From a checkpoint of a small transformer trained on Wikipedia.
Size: 13 layers, width 224, 7 heads of 32, MLP 896 squared ReLU, vocabulary 8192, 16.2M parameters.
Training: a variant of Muon for these matrices, 369M tokens, 5636 steps.
Each number is 500 + 25 x the weight over the matrix's rms, rounded and kept within 0 to 999. Layers, rows and columns count from 0. Numbers have three digits each.

# layer 6 attention output (transposed), 224x224, rms 0.171, rows 216-223, columns 112-167
498495518466517468511492483482486522487493521508501487537534498496506511493503513469493493537489485510535524519484463491519528495498496465532503477475473533519506517496
474505491449526484504505505494503504543477494512488525523500513503514445505533483491515486498511495496468528518489489549471482496499482477547494454522524517501483510482
487500498516486487445486534512530506481502492510478547521506473489506509523499509524514491491490511506515455474503490481503512531476546481492545522507522498469490485467
465545500498505478514476518491539459495489479472492499540496488515458456577511519476516457499498494492476505470527507505497497505505524515497508538502504507487489526479
517482469520506493541500496504526520483514487522515503529541536490516485490493479490471490497509510511470511477510478530504508480491489520483499479505494480495535496540
507489527494508511526480489511492501495495498503493527525512478483519467507534505486522466525487476458545490475493509516504512523455525491523533486511473525474515479484
496502496468469527502495455549520484508491508471505494474507536487490526457505469461480494512486485528475492492483499509537533515489464496492502463489480525473491483546
524504522464476499483486509515514513497491471475496525515508535487508521449506498506488528500510517511526508476518501509483546491487489477516531473458503493498533489529
# layer 6 attention value, 224x224, rms 0.182, rows 217-223, columns 112-167
473501492453529471520480494517499490576495477518468513518505510492485490499522480498529500521487526499443507509496502531471461480487486509524516439510497531524488511457
483499499503486469467500490510525504511503492476481552542507495509495522519503501519504535501490507498526451465508522493505503504501515498500557508525530513498509505476
460514496496498492510501514486504454487506503492492529517492502507528449546499526462527473472494490493471499466499493507500491493497535523470499558492509538509515489508
514503492525521515501506489504525508504507468531500493525571523534511510500498478514489505494516499508495536481535489489520504498481490498470515472491477490508521525525
512522514521497526530504470493491470486511477509477526528488497497522487523521488514492443512495468460548488458494509500490478520491540467505518496524482540524535495515
497509502457488522486519460514538467495489513470500486479508514478484537473501479492481535528497495496489495490478506486547519528523496487473490463517468515482515492557
519524536468492496492502524518502505505508480483513523505493514522526525450519495485458522485499542519550499475499483510504533491494495484481500485438507469481513503516
# layer 6 MLP up, 896x224, rms 0.213, rows 0-114, columns 112-167
485525548489465501454514502506485489518523504523458482511523499516524504479493533480500476494432475488540533518512502553485531465512545526470525461502500478521525496486
470480502531556474533494500491499524511523472539496458530446482495454513520476480505518497458514514491473513526537500476526501514470514526482489524514514460489466551530
518484467438533484501507503485483450473529526491515454493487512526474519519467493482528528481527490495480491480504546494500513508468507504497458527480539507514469503551
497493534484487510485483524483476499548506487534485516515520481482503510501529552482499498526494519497462490480509473487493475525486491494504499534495499502488501514493
507522482518478515439514466495486518463503458507492515494503492464478550571487510509483476499514543487506456498501516532555531533542503476473528525483486504457498538467
539454505517479467472474487506504512531541460554463457519483477549481515533460515509497458471518538512499535513495516512510511511441518538527512451470486486516501498499
464475476512491484486500531497526499525514525491493493486493510514505490557519499546548548485477488488475475539504508479531495514454537513520485505461494463551486512488
515470544528530517509482503499489494508529510506515488513540523506485548536506513517522484500539502486514538501519519463492517512484456504524522475446452488453463469508
519493499531516514530477554519534492511506469527476524558461510537547503510410516487476503475428516464473484476530484524511495527452471518487516481504542499522491490501
500487511488505491475522498494495476505503497504467526527484499516505504454479479502511494528452510474470478527492515492482514486522508497572501548522511492509485519467
482502486537518528486497499514497515527505496482501483509516522493474496499472524519508482473507486484517509460503483519498497512485516511494495499502472497499468462474
548472514549486513472472504492518502494477496443514469498522481499513499542522529556488496469501487511485519516483492482448531469485489539503463510485490450483461507445
493589455466524476495496550483550471493526496499491511496492518517468489534501491491485515497476507540480512467513503474466510511542496468448520478497476495520505527550
511476485524546519492542485500486500550526503531484505495518465551557532498518511489516552470470505511500520538510498490524502487491453465474502508523497489466499534477
481517501499478522519472515479461504502483489468482517517477516503521440492449487559510514474458495508485454500530495517434539493453526502489536497485485496530475479534
465469507509470478507511490480507524524512524491526478485472473521546512462462514548530500472501481496539476517476471532532474474530507479510509527520507506460534516493
511494536468476488514509476495488489510449483494489440489515524481488529461498467466486539519520518509501521496492483491482490480548489508512480509515473504488507462549
505523491497479513482520490493518486504492524482496503528515456481488485535488492471468508532498506514458474510517540458479481505490511532486497547532497480475515467452
473495497500507459481554571551498507516490459499495521504475494512493503535489526516509469490496521552490527490483528489465525509515501494520491507536513471493524451490
507548492467499512515502510527504508518512472467472465506467528513521510486491515493499482502498474507505516504493498528538499509471542537506467483469457494561492541493
538488490493507494487503548519486487424538467533528522473452531493461464494502538503523509445486483491520480496449495469481534487502514493440488526503511499516507525513
508463547490473500466480472500480533525452461523494447473469488549476514488442523521547485497534528526490456492476503489506475493510504469494521528478486463498533514522
512460526462498515503501503510525494525496477540490437508442502536519512524487495501509501480543495447456506498502481498531536456474457459468520490534437539503475536536
498498521482526488503482469487511514432500473513484486463524488501547496462484528532486484524513482507500534502516472497488467502486534473526487503492485489529487497501
483504519502530508532501483470540489535497502488491493492526475477460446484487522480481519485486544511516492486507505496502475515512526524516547519503466506494514507487
477505477522507546536523507464487481495524501465516449525487460494478497448485484486530541529487495510516523468535511536492502528542527481504508475496490556497519516494
496517471504545475539495528450483523503514525475536506466469506481472492514545485501484514467470528481492489497498517475456517515506483512517516564486489529494557471486
476494457507512507516563473511531494530477516482510459491488509487557547553453494464534505508480441536519550536493523505521456503508490463589512520491556516443495517533
507482504473546494484525509517477515496538443510528500501466535559517535478482484512460513533512498472509509557486484481472522492477468468503462490470540480519469538495
466500508511471503476531533473448524524504453503516473464472503488476503520536502546555482494532512502477513488482534507485491465518481501473526534551542474519490482545
526492490481484500552503499497534489520506508481445490491488497492474506519497500523494552506545491491532558489496531520523473464535480459527500460478574517443488519515
509513490474523460490512483518506483539526482487510504506443498546516496537532501497500496488503485484468498503518553468521496493490511513486497467470467487517486510533
493502481520538479478514507480508488503497490538478505494511512486478502469498503545495514504479493516493542491480501509478486475522477479488491505482484461504472508526
512496489507495529489542509539475519494452499490471485486476477566505452512546527522505513518502521527495544523477487515483492503467524483512493444505503505503505502476
520519509473519519483466528491519453551452473506506472497514488503471463516500472481471453528503511522507491502458540464547504476487522483438567505484505492497491525502
493567499472519477509554496522487510514516482463486494476533464508541516537515523468482504520450515514550509509484503509537468475503526531488555469481501529509541492448
493498498491463456526474519481505515466484506493477476540445513514481550508552503534529467503494502524474451546544493474510530461501489513478488482495517510503532478482
522493471506511499506498492453539485494502507528475464523527453515503473514493539504507499485488473464507526520511483507495482517501506485509477495504514523482461506500
495489526495502527499537431496514475514478521472487509544499499445500483512484506486500474482519472492524469521510509501502501477489484508509482504480489506511492447509
465501497514524517491439474515457501548516481511487470495518528484501521516487471466542516451505506460521500507518474530506539500469514518490510541506514531466470476423
510478501512499482502497490481458450474455539514473510511465482529472499573498522439524508491528484521513477507540513541510491467509486512496480436463479500503499486484
476568522494508462487465461456500510497537481478486470529491468493508515496506554514516467519516474460479508510470522536553469572517508517509514434504559505532514535501
475527531462511537512523492496451542492506511511479493513483499495495484553473454532517482505540466520445501489514479515495515512461512499495477503440517515485474497508
537529520512520447483560552508461501483499517540515495519499510483478486493530516450401527427482503521555488541512535519538519462522498524478475521501469460495537498492
517471504477522485510494487509486486517531496508489484503472515450509497439500519516483481481514510499471460446522503502520552466480466481493447484471491526499496490510
475510530502551461482500503497475537498482528481494451495476475487496537506480537482509495503466546531504509531501490498561466480489478489535503501512459499533517537525
499482522478472512519460504517462510520519546527481504515482508513522483508497493485504530507526466500466490481482512499518481490499517456458496501511470510495494475503
563530498518541531515499472495532479492500529511502489491484533498500545507496552507531510493532496547531449488507520488499521532491552535517460509501488511531526477469
503512538507533495474510511491509501487512513486444502519512534444510495491510504474524498513497452463479486537502529513515521476489544506481490521483494534502537497536
517490471486491512524520444481500484526467482529445487480528501485486489486472504505525518484546496476481536495493533524475489544518462510493512535503510454532481511496
489497527472521551515521506522480472505569495515488526529533449498505511525532515524472506490532527474496495505520500497499508502485477465478498506523476499494474449526
473487538489499543447485481535498529480536529485466486462453481494489477512487523528510493496502527495487510555482498515478508506522479495525455504490497457500494475534
550513517517515465463460550501554508512550501502488486478481513482499529508535526477525514474510516477455506482505517487509509506491501491498524479490529509480433492509
506512497500534472522515483524559524473499510472533469488468528452503466526535528506471539544468509527523460480476477491512480505506517518501497533485486504462518489510
477510514501503518492526500472454511457515504480502476491456491497505484515486507532519451490537476530511529500500517500511472488509502528515494461544502497482479494580
520519497520534513542480492471508485511539559511496479490468454463511513502510449505489502540459504521491499505521496550479553535525486464503486491475514478566528503519
508504470502490517561467545477506499518460570479477463489491514524500453489483520492500453489478485545491501498517503528534566507523470516456492550484517513525510514525
489468523482468471477494469508497481500486444496524483491486467462476504521479508493489491531525490483470550494489534513508537543454479481505522482503513502477466513533
525498483509425522529521533521491496449498443514461507518430508491468449465488557462530437508545488493465477503460496553504526503474524496522501509523472464429476518496
505520496500479514493462489485506481529479455495503506463534515461557498506484512490504462494501508546462503460513536491491517485532506483502503474465539500472498509499
511495551493529498531498584545464476460528464494463486483455513460488550501542511534461509472509475520507511499496505497493474521487471431477535481499503507506501493493
522486495527491488482483490472502501498474454519442466497505508468504490486500499506508518535481525489529497507515514475522509489506494515509504468524515506533478495494
495496510495509482531511533521534500532446439489522463485538494456473436492480504510520453551522507483518490498513529509515524516523502520515507502468509493477525498508
508499510512476491487519517487507502528486470527489505510471482521483503458521509485491502469515530544482491493511494513501494544497509496501507520472512513498502497493
475493517479520496499503521509471504530511474497499485474484500462517513518520483498506499502475499495498541537443540507479501505467481488531507493487506488507539492526
489525510472510511464551485528498454500493501534515482521511521519496507496531506535522454471486497508522462488527477487472537539496477512491485489505490466460492467455
491495488473514467498517506545525550512515513505487519447459472488481460505486474484470508474471485538512523476489538494497558465551517552489485474499570483487481499508
502568510533514527483514514520509529506472493499450501483503499467495533485512529513456495506491482475449536467553474499501491510459502482449465502496546510483503515470
446500506520468509478465488443542517479541555501501519473525500472506517514502488500474464534487558532528465564448478532502532537478501510500480465470500473542505479487
438483510502523496487495503436529494491464477546511519494463500490491508431486459496512495495505476509525563500531493526538481484472528467498520557511490525485477506511
467507479511513481483517439505437504482502450536515508496533511510514450481470441482499511508473483499492501499481477515473517497561519539496547524495485476482505478495
508501499521503535499490458489517493468477454505488476536460486493494477529513532529547465508460523476483534540464486512520503472486563481535495482499496514462505490501
498469507522546535504540491461475393518490516465523495497516464523507500488493521495532494515473481448488485457521483420512433455488549490521503517517479496507530528475
476474544522500502481476501501505504501485494480492515471504493455470508512476529476514487524543455515540502500530509464527480474502492491516506580485488498467531468518
537568478483526476478510486487511500485516523478484461539519502491499475497527468531521539466508532519475541499501529505492495463516470507506493460497497489466502484534
557481521519493511492527511507446470555472475489480503480476501514499531501486492470492509499512469495503509466504497498487537532482479537509544527522498517496463469501
536524493448438513479518506529505490480533535505495527480507533545527537557570524489503480533482475495491504535493531508543514494519495491502505506482425520496468498506
493506544519507492513488515511496485456505496526470518517519479465498488517485514486495511498459458451491479470470528499464485493482527496534485511518451512505501473477
490499510527471491511482499520470528478482497505494527464514511476460543470472479525513545499501425483534530507535539484538557502552488498495546458481483476516505498520
510462494479489487518465530496465516504544519524519471472435510497480492459528523514521487477526482494464587525518508490507491505485489516516493472471527512477520499493
511508466492482516531508502507495518479496467546515488503531480508516547488502478452494505524516512526520480468495528504514520513541534515499520519463474514471520517524
494479517462486475470452508479511493510498493466492450501525513504468502539478539527515451503515509492502515492479535474467527522512498563503520480540524444485468492506
499498478507523500528555515448533503484477493499506523459508502527449482496509510507535510508497490499495483516517508501523483536515489548501494495509512514544498473552
478507529489500482499475512477462458492518505501526489497512485461481492540524482480492465521502503551536500544508494534522518508467543489502481514505472499534498568511
520509460512495494538485532521497516486496525505495459504479539486538491539492520528465458512526514480522462497490502504515469501523530530524480476512502512472521528453
545475507522522498445480480496512477510521509495475559503477484541456542539513510493486511492475504509471525523519532496524513452467470531517539519503496521503432510495
477505475471505504511494501523478508474487442505463472520541502534465503515457498512512486528485525501474515483500514545530527535468475499500513505526532486496515476499
498502458495554524509496496475457455484534514505503493466461475535496438514517505483495499533538468489499475458547497507538442507488521497540512476496478493536483453451
495550468503467526513464475492541488508496481492520484460516463538492508530465534564488509471462475497481463501469517478517517472512497467463510486499481463490537490477
553480519512506516479518526524535493506498472470467478486513513540488463518500490475535465500514474515492501489505477554523512485450496512524507460494506472497516499492
514492550493501473512463549511505464523524535475510466510500510486489495527493538472488493534542486475493496526521503499523484480483543512506452490441539544538451522490
514532472514498535519498460496516482437492513495495526525508495520499480479496500468525496502501483474535482479469477471530528513465490502528454480463495493514511451550
502518448501461478513472500512518508478515495503485466499506479499491484491515544487536483482475506514487569474522481484440473502505468543525476521495552524525481495484
519516494477477498518507463504513504527520497522486489477518484516492512519505510524552451487516504466526464476484535519533501523541485480478478507438542510501537517452
469496472460501503522480491518466481508529503525509469540509467499485491472523514475575531499494565463502497522491557487490493506561522526476534507496525544478506507509
473522501503525462470475482531503513488496494481499474496521527448506484492502501502451486504536499486547498482532516485506504441514508506518523517460469478467472551463
537542517502512518508515503484472503473487494517520500488498489448490460473502515464473520561506525512538526500522542471507518505531505538509492516503532470502513490480
508496495495489521495514503517475501468530498510536539519463471481490487502499490490528549546481517509492513489524531540509443468492508509539502523537495461507506516497
457517509513481525480512487487495506545519513560459496506467476457498473506456498503501493475512490501492567511464536476528471530514429520499508518457535517510521549499
536486514527503498487498485510482477513542496470522485508474500500504473507524513509493501496503478506471502468414499485471497555501486546485499479499499479481450499475
469489498490448527484490516523482484541496504495476470471509445479461477494494489496532525479498472478522488499498520531543495523513466442492479533510491531462470521533
503498491488494488519490529530487499560488483494458508533491468461505530475520496526505511507492526474559525449480537524493501480530489515501473480502470552542462478480
491514509465469544527491525549516545503531493491478421493453508451477500515486436478493496488537466516520485539493467482513520504467489515543539508491509490483517480506
523492514503509531517536477487500470512459480511482486488515473543474494483485486464487496508492472516521537514494539517523507497486473478512475481491448462510521511541
525482514475480491502497503497516495490486481503497484535477506487495519511471539496509469502507520473512486496530521521483489519488465449448508507518480515487482532498
520470523478485523452466525496462492478503466478534521447504485454507486495519503509516494511483432495454504500487518485485500517508469453481498496509493542494492514531
528522522506493518531504492486513494517475463446450508486459476498516512502447533489515513496510468503514509510494471478514525543487522464493458502539516499525558512484
434535481465458521498536517495529537504487507512512500526490465477516462445478494480497514551483525511542519495483483499546541499514480488480485468527476511493510514488
488512531494513492440471527462506489541533515495506499494481490510480525456518520500479509532487465482505488513480494478436506532479510511499480505518538440491489492477
520518538492509511505477476489501524534508474523494491500530504475547486552476513538474521506562488556472498483499489485498532494424493455539514437502516501499475531501
506534482512494486496473468444502535521533491528531522541505502485469491552495509536490514485501486463532561480482477512519461496494512492484549476480488516472510493534
501453490497505507495519494468513489507476509509475493495470531557505503485520489511532548504507509505494464501495543474555472515490514478564477515488526513519545454489
454486537490515490482469475472465515467468487506496536508434484543447525460497517523493497491521480497473516488535503477510503481518502466474515531505490491495522487521
533503448531570476497540470496515471549535484514531490535503512492493520497546486510564502498502514464526525506516517515516480449501512565492455469518521526477483499536
462538513503446510499485503527496501469522477491507475504504530513474510498538514513486503489492495490518499476493513538473478441470486536479507536506493501494491567470
# layer 6 MLP down (transposed), 896x224, rms 0.159, rows 0-113, columns 112-167
491510479513486507507507489498509508496501504484458497487479502504501535471498521508495484508504545546445464515484503492493493492463502489485510468499563518513490510569
511499468515506483487512533520489487507519453518488503489492527478508513496488457494532499482499487501492525495500481485492503521501504481496491570493482525502507479498
565553515501502524496548548491462535504514504497490508485511520506520521503517521493511535515503512477518502459492521534468486485477516499473513545469497495469520518490
511496500544512547503492504518500490473479531493502466459465516538514484484466478472488486486515482530520458483507519508508457504503515471478511464502526521522515534509
506456475504507482470457509484479497527530542538516559518530499488513501501503518513496493539473513493569473485536476508492509554521530436462502511510494567478532475480
504482481482469473498470502482509517532496495520504511523489492534532508499495497478514505478492501534529477490468474506505555517481533509526510477475504466528504516465
542460516495455449546532525500487515518487517486480476480501496497524484493479513524484516501491504491526506499511516507508458464540473464448541547520492519509531508545
511473536476505500467534510446512472500515510488480476493470508537514524489553501457543473500503461515532522483495492527481480449512478456500486552499473535486468472505
466473447535499476538487521449446482498515491511476517559536507529553439501504482497513491506504533472530512489490475534514469558557477483488476536469470491508475484549
507519500531478495483499520470512544516490507507467509485504488513491512447517493499507498514526511507469483521527520553512502486509485531507490467497464535510469497534
466510493493475468506493498508504520478467496502494493461477484492482515534473496474468486500484484514548520517453511476495522484475475484518497512492499532494472499523
535526472546507520497526485521483523499545484479489478466511493488544474509468462476524543493445530511551528508492529500516501507519524551497502481476514495482483507491
508481520497485518470548463517506544559505547506505493483491504523483507509489447473445515494449509490460501480509480487465544512516459445487474511513471533470500501507
510467510514501514473553533513528497477478518493525520494473424500507452463497482566485491509509466467468462516513491475458511532524469468493465563492517538475499487503
538522509469481500523482501476464531425457509475478489525535494485528507499537519490524517518476486509501459475481543504476509465511535484477495503513505509485499506492
511510473533487503481485486485474500548471470532510500541507552493519508516518476515465501530480491488468507482494480515462511507526504482504538501510539518480519522456
520472512482508490540485498514483486491489483505548524550490470476513519495518511509479482515493480519550483462532518484447490526495477450507484466492511520518489504457
462488502499443510516483498493470506505491534487459542504515525504528470471523484514487503524463464455480486510524509443471464507502526484526497502509506499483502488492
515505491501504490494538455528483468494496493486513518524482454528498485434525479473473516499471504476501450477511479523518515498508483466536495499508488487486526505497
512519578492506513508505484514501514528486496501521506469522488475508516454496518520535530549475546482513491487496455486522462500499492523494482503500545565506502511466
514492495515502461495520510487522499506489494539542536512505515482518489532457470505495543530501582493537471504492533513531504474536462457544481530520466501505507483455
454523513534497536529497485476484489521434499488488511490482484487528508500473474492497475510541460509494480494492540462513551495502464455501533512484518511491496501510
492536465487503543529468537518439523523476494487496502473527478482526465547499525502484537473541562473468535558525495485498491539474497487479468487448520503494482506479
491534485498547508502498471484500495516497484491486544486512543454527517513530479514466500475514526546492536530505493489540493517479498511505537485480449456530471453479
507481517513494520511488478497493526498468496496553500484491493494515518481503482504485479518487517487515501454500487538478483489518456495542477480511526517517499530518
496549498483495505479480478492458503491519499501481458509529496492485465461535451454511480504515510488462475501508484514477484530501535490493484514504481484510525496535
473467503507515504494524503480488509521531508487505509494510489520513490480494443473524497470479483483486498471530504503507511509510489499474495505516518476524506487530
445484480533524498510492530476471482459532523519502478536526545489482460493517499504510565503486489557482513464502484504452515495525484478500524487539571555488514515507
489520454499463482516473509516471515490530494500520453428446484503447512477499503464514489485521525502478497515480504474519493484478466512514487476467537497477484495506
491486426557428503551611481497469502495479531508528481496496490464503498514523499537517502521549494524507529464498496496497530521492499511488513498486532481480474511523
491511545481512496522500471521489504522515546527459511465517492528491524479496464486524447500483515449503488496538537500508481566485480520473544508476474447498454485499
498461491474517497475485527517498532517473519493511484510477476500540486512558498525523504552481538519517499484530499476502482485494472484530531500503509496472482518467
518493517487490499496526471489496509523506509510501505514531495511509498522487470514530493504531494490495504523523471533533467517497535469497519507498496515454497475499
540517497517492469474532522509490503506525503481504499512497500488481525482463450499443501499481563502499522491483521505492490549500463466561479507561472490541489537481
473520489445519513501488493516461542492489496508521470509515517541482511512480457486518518497465512499492491513515520486530499503496517496510515493513506540458490455468
462526500499546497499515532528511520489486496495492522490459491442524503511484562490487503480547455492503451472518488495473501515484483496494515485543514537477471486531
486492469468463483523529470465462491512506509488516544530473514526499549497540474559519521477490472475540505496476466503498498514488500501503437487524531504516516505492
549492527512476454495520470471486501482484526530528534501499500483530504527498491510508515493522497464503469490476493470478481515491508464514489493489464544497525490504
513483492498468486531474458482500459510523556504453517506481541495506480483476505502526526522509490538491524482496477506489496545489497508495442519500499436509445495453
491506536488498482500527503500488511506493506526509487493471540498518508473492496506566455485511502513510519516521467499515504473496469520521483515507492478508525457491
453472508535508489486468507518499500524451490495571523522545514494513497506480506522471524512507514517517499481538539499495479472493524487492466491512485511505513495503
483481510546501510487523483463517489498526490472517494504465503503481460489506537491484461453492515475520498501536479534496505546459492550485498445485515463484506496538
519484505466487464512497515499450545496485504459543499520531499499469472525467437522465521490565464469519498514472521498495503521456458467481495510446484453475498502471
485511495512521473512506522518497498488470527530514500478512482510526505513528487517446514446529515493560489531509489511538497477506490497493499499542504482532520503542
539492503536489485480504433507532486469482490505492531526454522473477524519492498521485468495492481504473490492478540475514454521445506471494515494565481541517495542533
520492550520536481505446517520551489467468505504543529517548450545449495496472492507473503500474507499479500522480471478483506493522500513477477491528489507487492514499
500508505494491471492508488536519481463493500498504483527485479477469547500531525533475472494494483480493516563493487490539541477528469548523483548485523485506531470473
484480485460497515512489503458537489517502503489481476522497491516477499512510500521500508468537523494477477482510510470505494536472469515536519568509500503520484502506
521525527514475514493500478486495516467505536547483498471549489519490491497515491484516451528502477442526474506514493505479541489485518481497453533517489498510504505487
501497499528495493513519506462527497537525510484511491505508554470505485473509485525503498471504518498513496477498507486460474476478492496532526523495483459550502470496
514458511455525527516540502485492529485492550521529519449518492538506515520506516558513518522508500488523502512477517520480473492467525454510496495470456478481490494491
465484455535485503498516444472481520460517516489497536481472479490476514511536530505516485497512529505485460478498501527509538532516493451518470510511499526528466500523
519524511472502519511520532538509503505537524484510520498483472500457505477502462518489526477512502509496504509531501508525538509440509515504493512501515469489502495496
469489479501500523519484502525478504490533491458534504488509535531496492472517469501490494496489511482505477525526500502539487479490481466512503481453502525509508500527
544462473514495532501525482533493530535476501511537479478503495495516514505492503517499525510527480505480495490545458509523509500526484515511510515525477441481506504550
525550469537554490510505507494476482525538495485527496504507507467492450527436540515521474509499528565522519492451502536476519511477496463530478493497540489514543519486
479452479521479548484503480483469506536526484562478489518467514523486487535489512522524471488500488502480510496532499496529513505529508491530522514450487473507524522488
519487488505489504502510495515513510500462526446530450474507522510527489482486456480480516511527517496495482541462486523518471561526472513478515498528468495524547504475
516504519506499518490454509474480447479497468497506505518490504493567442500454458492490458467484520520506509554496469481539494469542540525522500528493504510471523462516
510536492515490486523484523525492437527491507498518474475513477521467446493469503512496488454531470498452494460480492514472545472518507539543479521507539504482422493508
515547494526476512499506485456493500484522484480501482467476516478445523478491461504457470507478498479501507518495487479491529500465504530505496511541525576498474516496
501506491511501457447538502488501469481498484473504521503474444496532524482537502529492530494515588488525487508526496530529467504489517460482516549552486518459517448516
512489499489515460508488486501546512538456475477489482495483511480510530481533477499459526502530510452464514456466492505482498522481497513497531519455484520512498498516
476466491529479485523510446534515493521509520470482517479507483444490486490498493533510478518471504478506539507515500510460481490483541499502494494490498482512488503479
483496510481489478527498482508528452503521542505530483511524474464429466508480477488488479495481547462524519493536495488522486529504535519533536517503496494554477526466
548471508535499516496467505492485508507498495526515529524505495519453501458515464467512526526503505504507514525434564527480480456499498521489533495507455492519492507484
488470517500487450564528528473489451500491494468466525494458498477482510488466537530506549474467454481494456515471528514478522534499478494548523514532466491514494476484
496525446511489540499528509466502510531496515495487553501493497479441491511505478483470520503514483443461459458498503486492449541516474482499505487549510515497497515543
428532514533524502485490479487495493541520470530509505520490523452527499467525475536485437503514560478535511527521521496497507554515536534509518471473486434515495524496
509488481527506516482481525487475525577536510498480494489497464481521506491483481452490478487493500528479495494494444507485464472444556494503534475474527470520524458501
510519480514524496490464503471472470492479509485494563536456484472489511461437498495474520483512480462434493489485513497503486500496502486460412506546456544541516502483
512500528501484503517546524520539498481535506479505530481498534548507455460529511534458495529480489489471478499517485519472509486533463525470511493528492497520481537468
489483485492495472499556512487481512509500519450519506517541435475471479509502522498497499462491509501498477480487506471488542497504533517483555493476526472521486516443
537468486548490509472527486490493532488494523501522493493514500520495512524528446471532541523486510558478497485494541448498528463526480507525485489482533504533484476497
504477454508541496529498508483508515472496540536480525505484464519477509443515535497496468536518493511481505528536535474510469465472490472498529501486523501498533444471
509502433509496518490516482545497513513495506479482488478510488496468520496539490552504501472550515487477452495526492465471492533522518491538485466500483497524539493500
502518522539511509522479497557514495465516503468509507506461469480519535491488523493518488474533456526515475484512478463566465521551450529503488485522493503494558511526
518508487470483514553511495511513497506512495527452414504477516505477547479499480505518525492448512474477564519479511511517461490485466518493511455501562507518495468551
484503475514489520510542553515505474522540544450507500453467473545476507527466452489487484481504495508522488491523492504498455502527491529507531506495493502519488486509
479480506498500499511518481490487483519497476574565494501527489448516502487486512514509499501507510496468511452522507477509494555484544508473563477456521484495519537483
491500510523503488498508514508480523501511531488498536512508474544489520467526511532513481506531486517531480492471536549487500508517481480515516525481458509501485497503
503525480497521498492518528482484506503503538500497498491466514474515512518494468510487500533518504482544516531450506466476478480489516573486478484505496491502478521512
446569476496530504513510484544540497443550528510527530500510500521485503540520450529548465520506508501482505476526554509531537460529529485502490484527521502516526495532
511504531464445487529485441537545516516497461502461508503462508520501497499453496533492477457479508499463499490498517504519485522503530524478501489496525529497488470498
517491488509470483509499504490475462511502521493488499469516505511497495497513542487505504528486495500504521463475495509538568519489552481474481490473501560503529481504
519495515535501504517477442509470475470537535468516503515515497547534498519499492486505483510472510479517547498488488499538503480520513484537500517522469516490516535481
464493508508499506510503481480470500494481501521483492507472503495490519481494496521535502517470548496482532451489464526489507501520498524472498542519476490522534484494
466522486499509501509498494483480485476499478528472482494488524471494484487512516500489479487473469494485461499484460489513512506487531477498519495492482551534531482548
499517455497437512501514494502443465456458495490465514483489481498508480498464448509475491523489496455427482483494528497503471568491484479457484496482502491525500504516
506504501474514472458488536527501462499504476533504502522506440498489522480466529488537508492488525503510485499498525526503526460538479494514523487469477491538478501518
511467512555473479499560525524530455489485526522507487522477514497526469489490526510501424532517490509509477502508549498503541493528485505491502531500507546501489486467
517530513505443521487509465462496509510509556468492503527532526522520501443515464419501541545475550501487556501492504509485506520487532493518456481484522508492511482467
480477508519472476474493448475539503533495503527527474499513445485521513492531478529474522487489462503495509492457506534471505504479512508519502555523492485482518482512
483521501516472453531436519486545471486482487547495478496534500526482512491469510528511510506515507514461479481495535505505515488507493536517493463489522494520536492512
476506534507552481507517510539482534429502484455465531496455471485478510488500495458544497476479527458505469530529527495443478481522492482506525512515574494494475441517
472486491540522497517497481461494485481495517521520470514479489488536508528482486495510444463546456466513511486507463487482495491515520546519505500498468531488486504463
552538530466468513460534489502535539496508484519516538471500491502518507565504482479513512519516484522501502461448480458494468498496466510537475545502535467511499517478
468513508482527506527476490480488546478497533481478503484503488526451539511523513523472474518498545480501504485534458509491468427466457492422493509494521491525548535489
539531502509502526553484446506506550528475480503442541551464510509491515474501525483478472513528496508509492552475476499492528534485468497479510496462483525499565484495
505460526530444519480525467529522498520520510527549505521478463494515524480515520511472523497474488467498529452467503512491535516526474467527478520525490512455521511548
532477486498519529529481472481522466469519494506494453468540498485467526529443468492528489522528515531502502472489484527543499477506508466502502455447485508494492524530
486523457515439474513493526517491510557524527485502488450528540500477478447500493479524514456476494534492532506533519485446550527513503517494526477555515519492507532489
469573469480467478520522501463476523520510511489537492524508488510490463467464470504578514497515439486518522504484499534451505510526464510488498507460471502529489462525
500480491519493476521498450526538549513498513500460520488468463513536519528521490541523492461509511523517478506509494464499476450532492512463503545509497530507541525495
507512530495507482517487484501474514493488541521505507462514508503487484467490504489532531486503516487506533508491481516460496496478533545519491511445474506498490500470
491478516518510513509500528547484478467514525502487469505478509487491467498551531520533456511489492466454527521468527507534550492559511499502476518482526492500486473473
488489489462507466502510536517494428498515554518483492493462505501522516483502521473503545522528507513483483513530524498470510499441494498456505489520487525474471536469
540476464473459468491488494502475494507532488492477468512502502489515469473513486509499491528560509520477489454468491500487492517501501504503482465483470515511492526476
487496506474511457477466526485487485522524507466463511575527494469476491489510525492478476484495508521497518532486472494501509493488506495458534534510491536497515526528
513541512534511494517514479541508482494528452534511499473492511524495532518464476507527441532511518494504510490537539539502476519492473458501471513476524505526468533528
521515478518522498484504486481475490463503518509509480494512513501533505490501504443499505515492490505516490471507499542484466533497503453540484466440530501476476482503
504546486534494444513488504518542500482497525489500487493527505504521543509557519479522531483502487472484516508520502528533506491468482470504475484477493510477528480474
506506508501519500491510537538559472473490526511561469463510481513546505488492477504512501472530538540469472485452479510505497488495491495490499517561478549527484550478
507498507512505501479458523475498475481501492514461505487534509516517486452480511482498470504468526492497502499504501497478527450492520504537528491498498518505468482489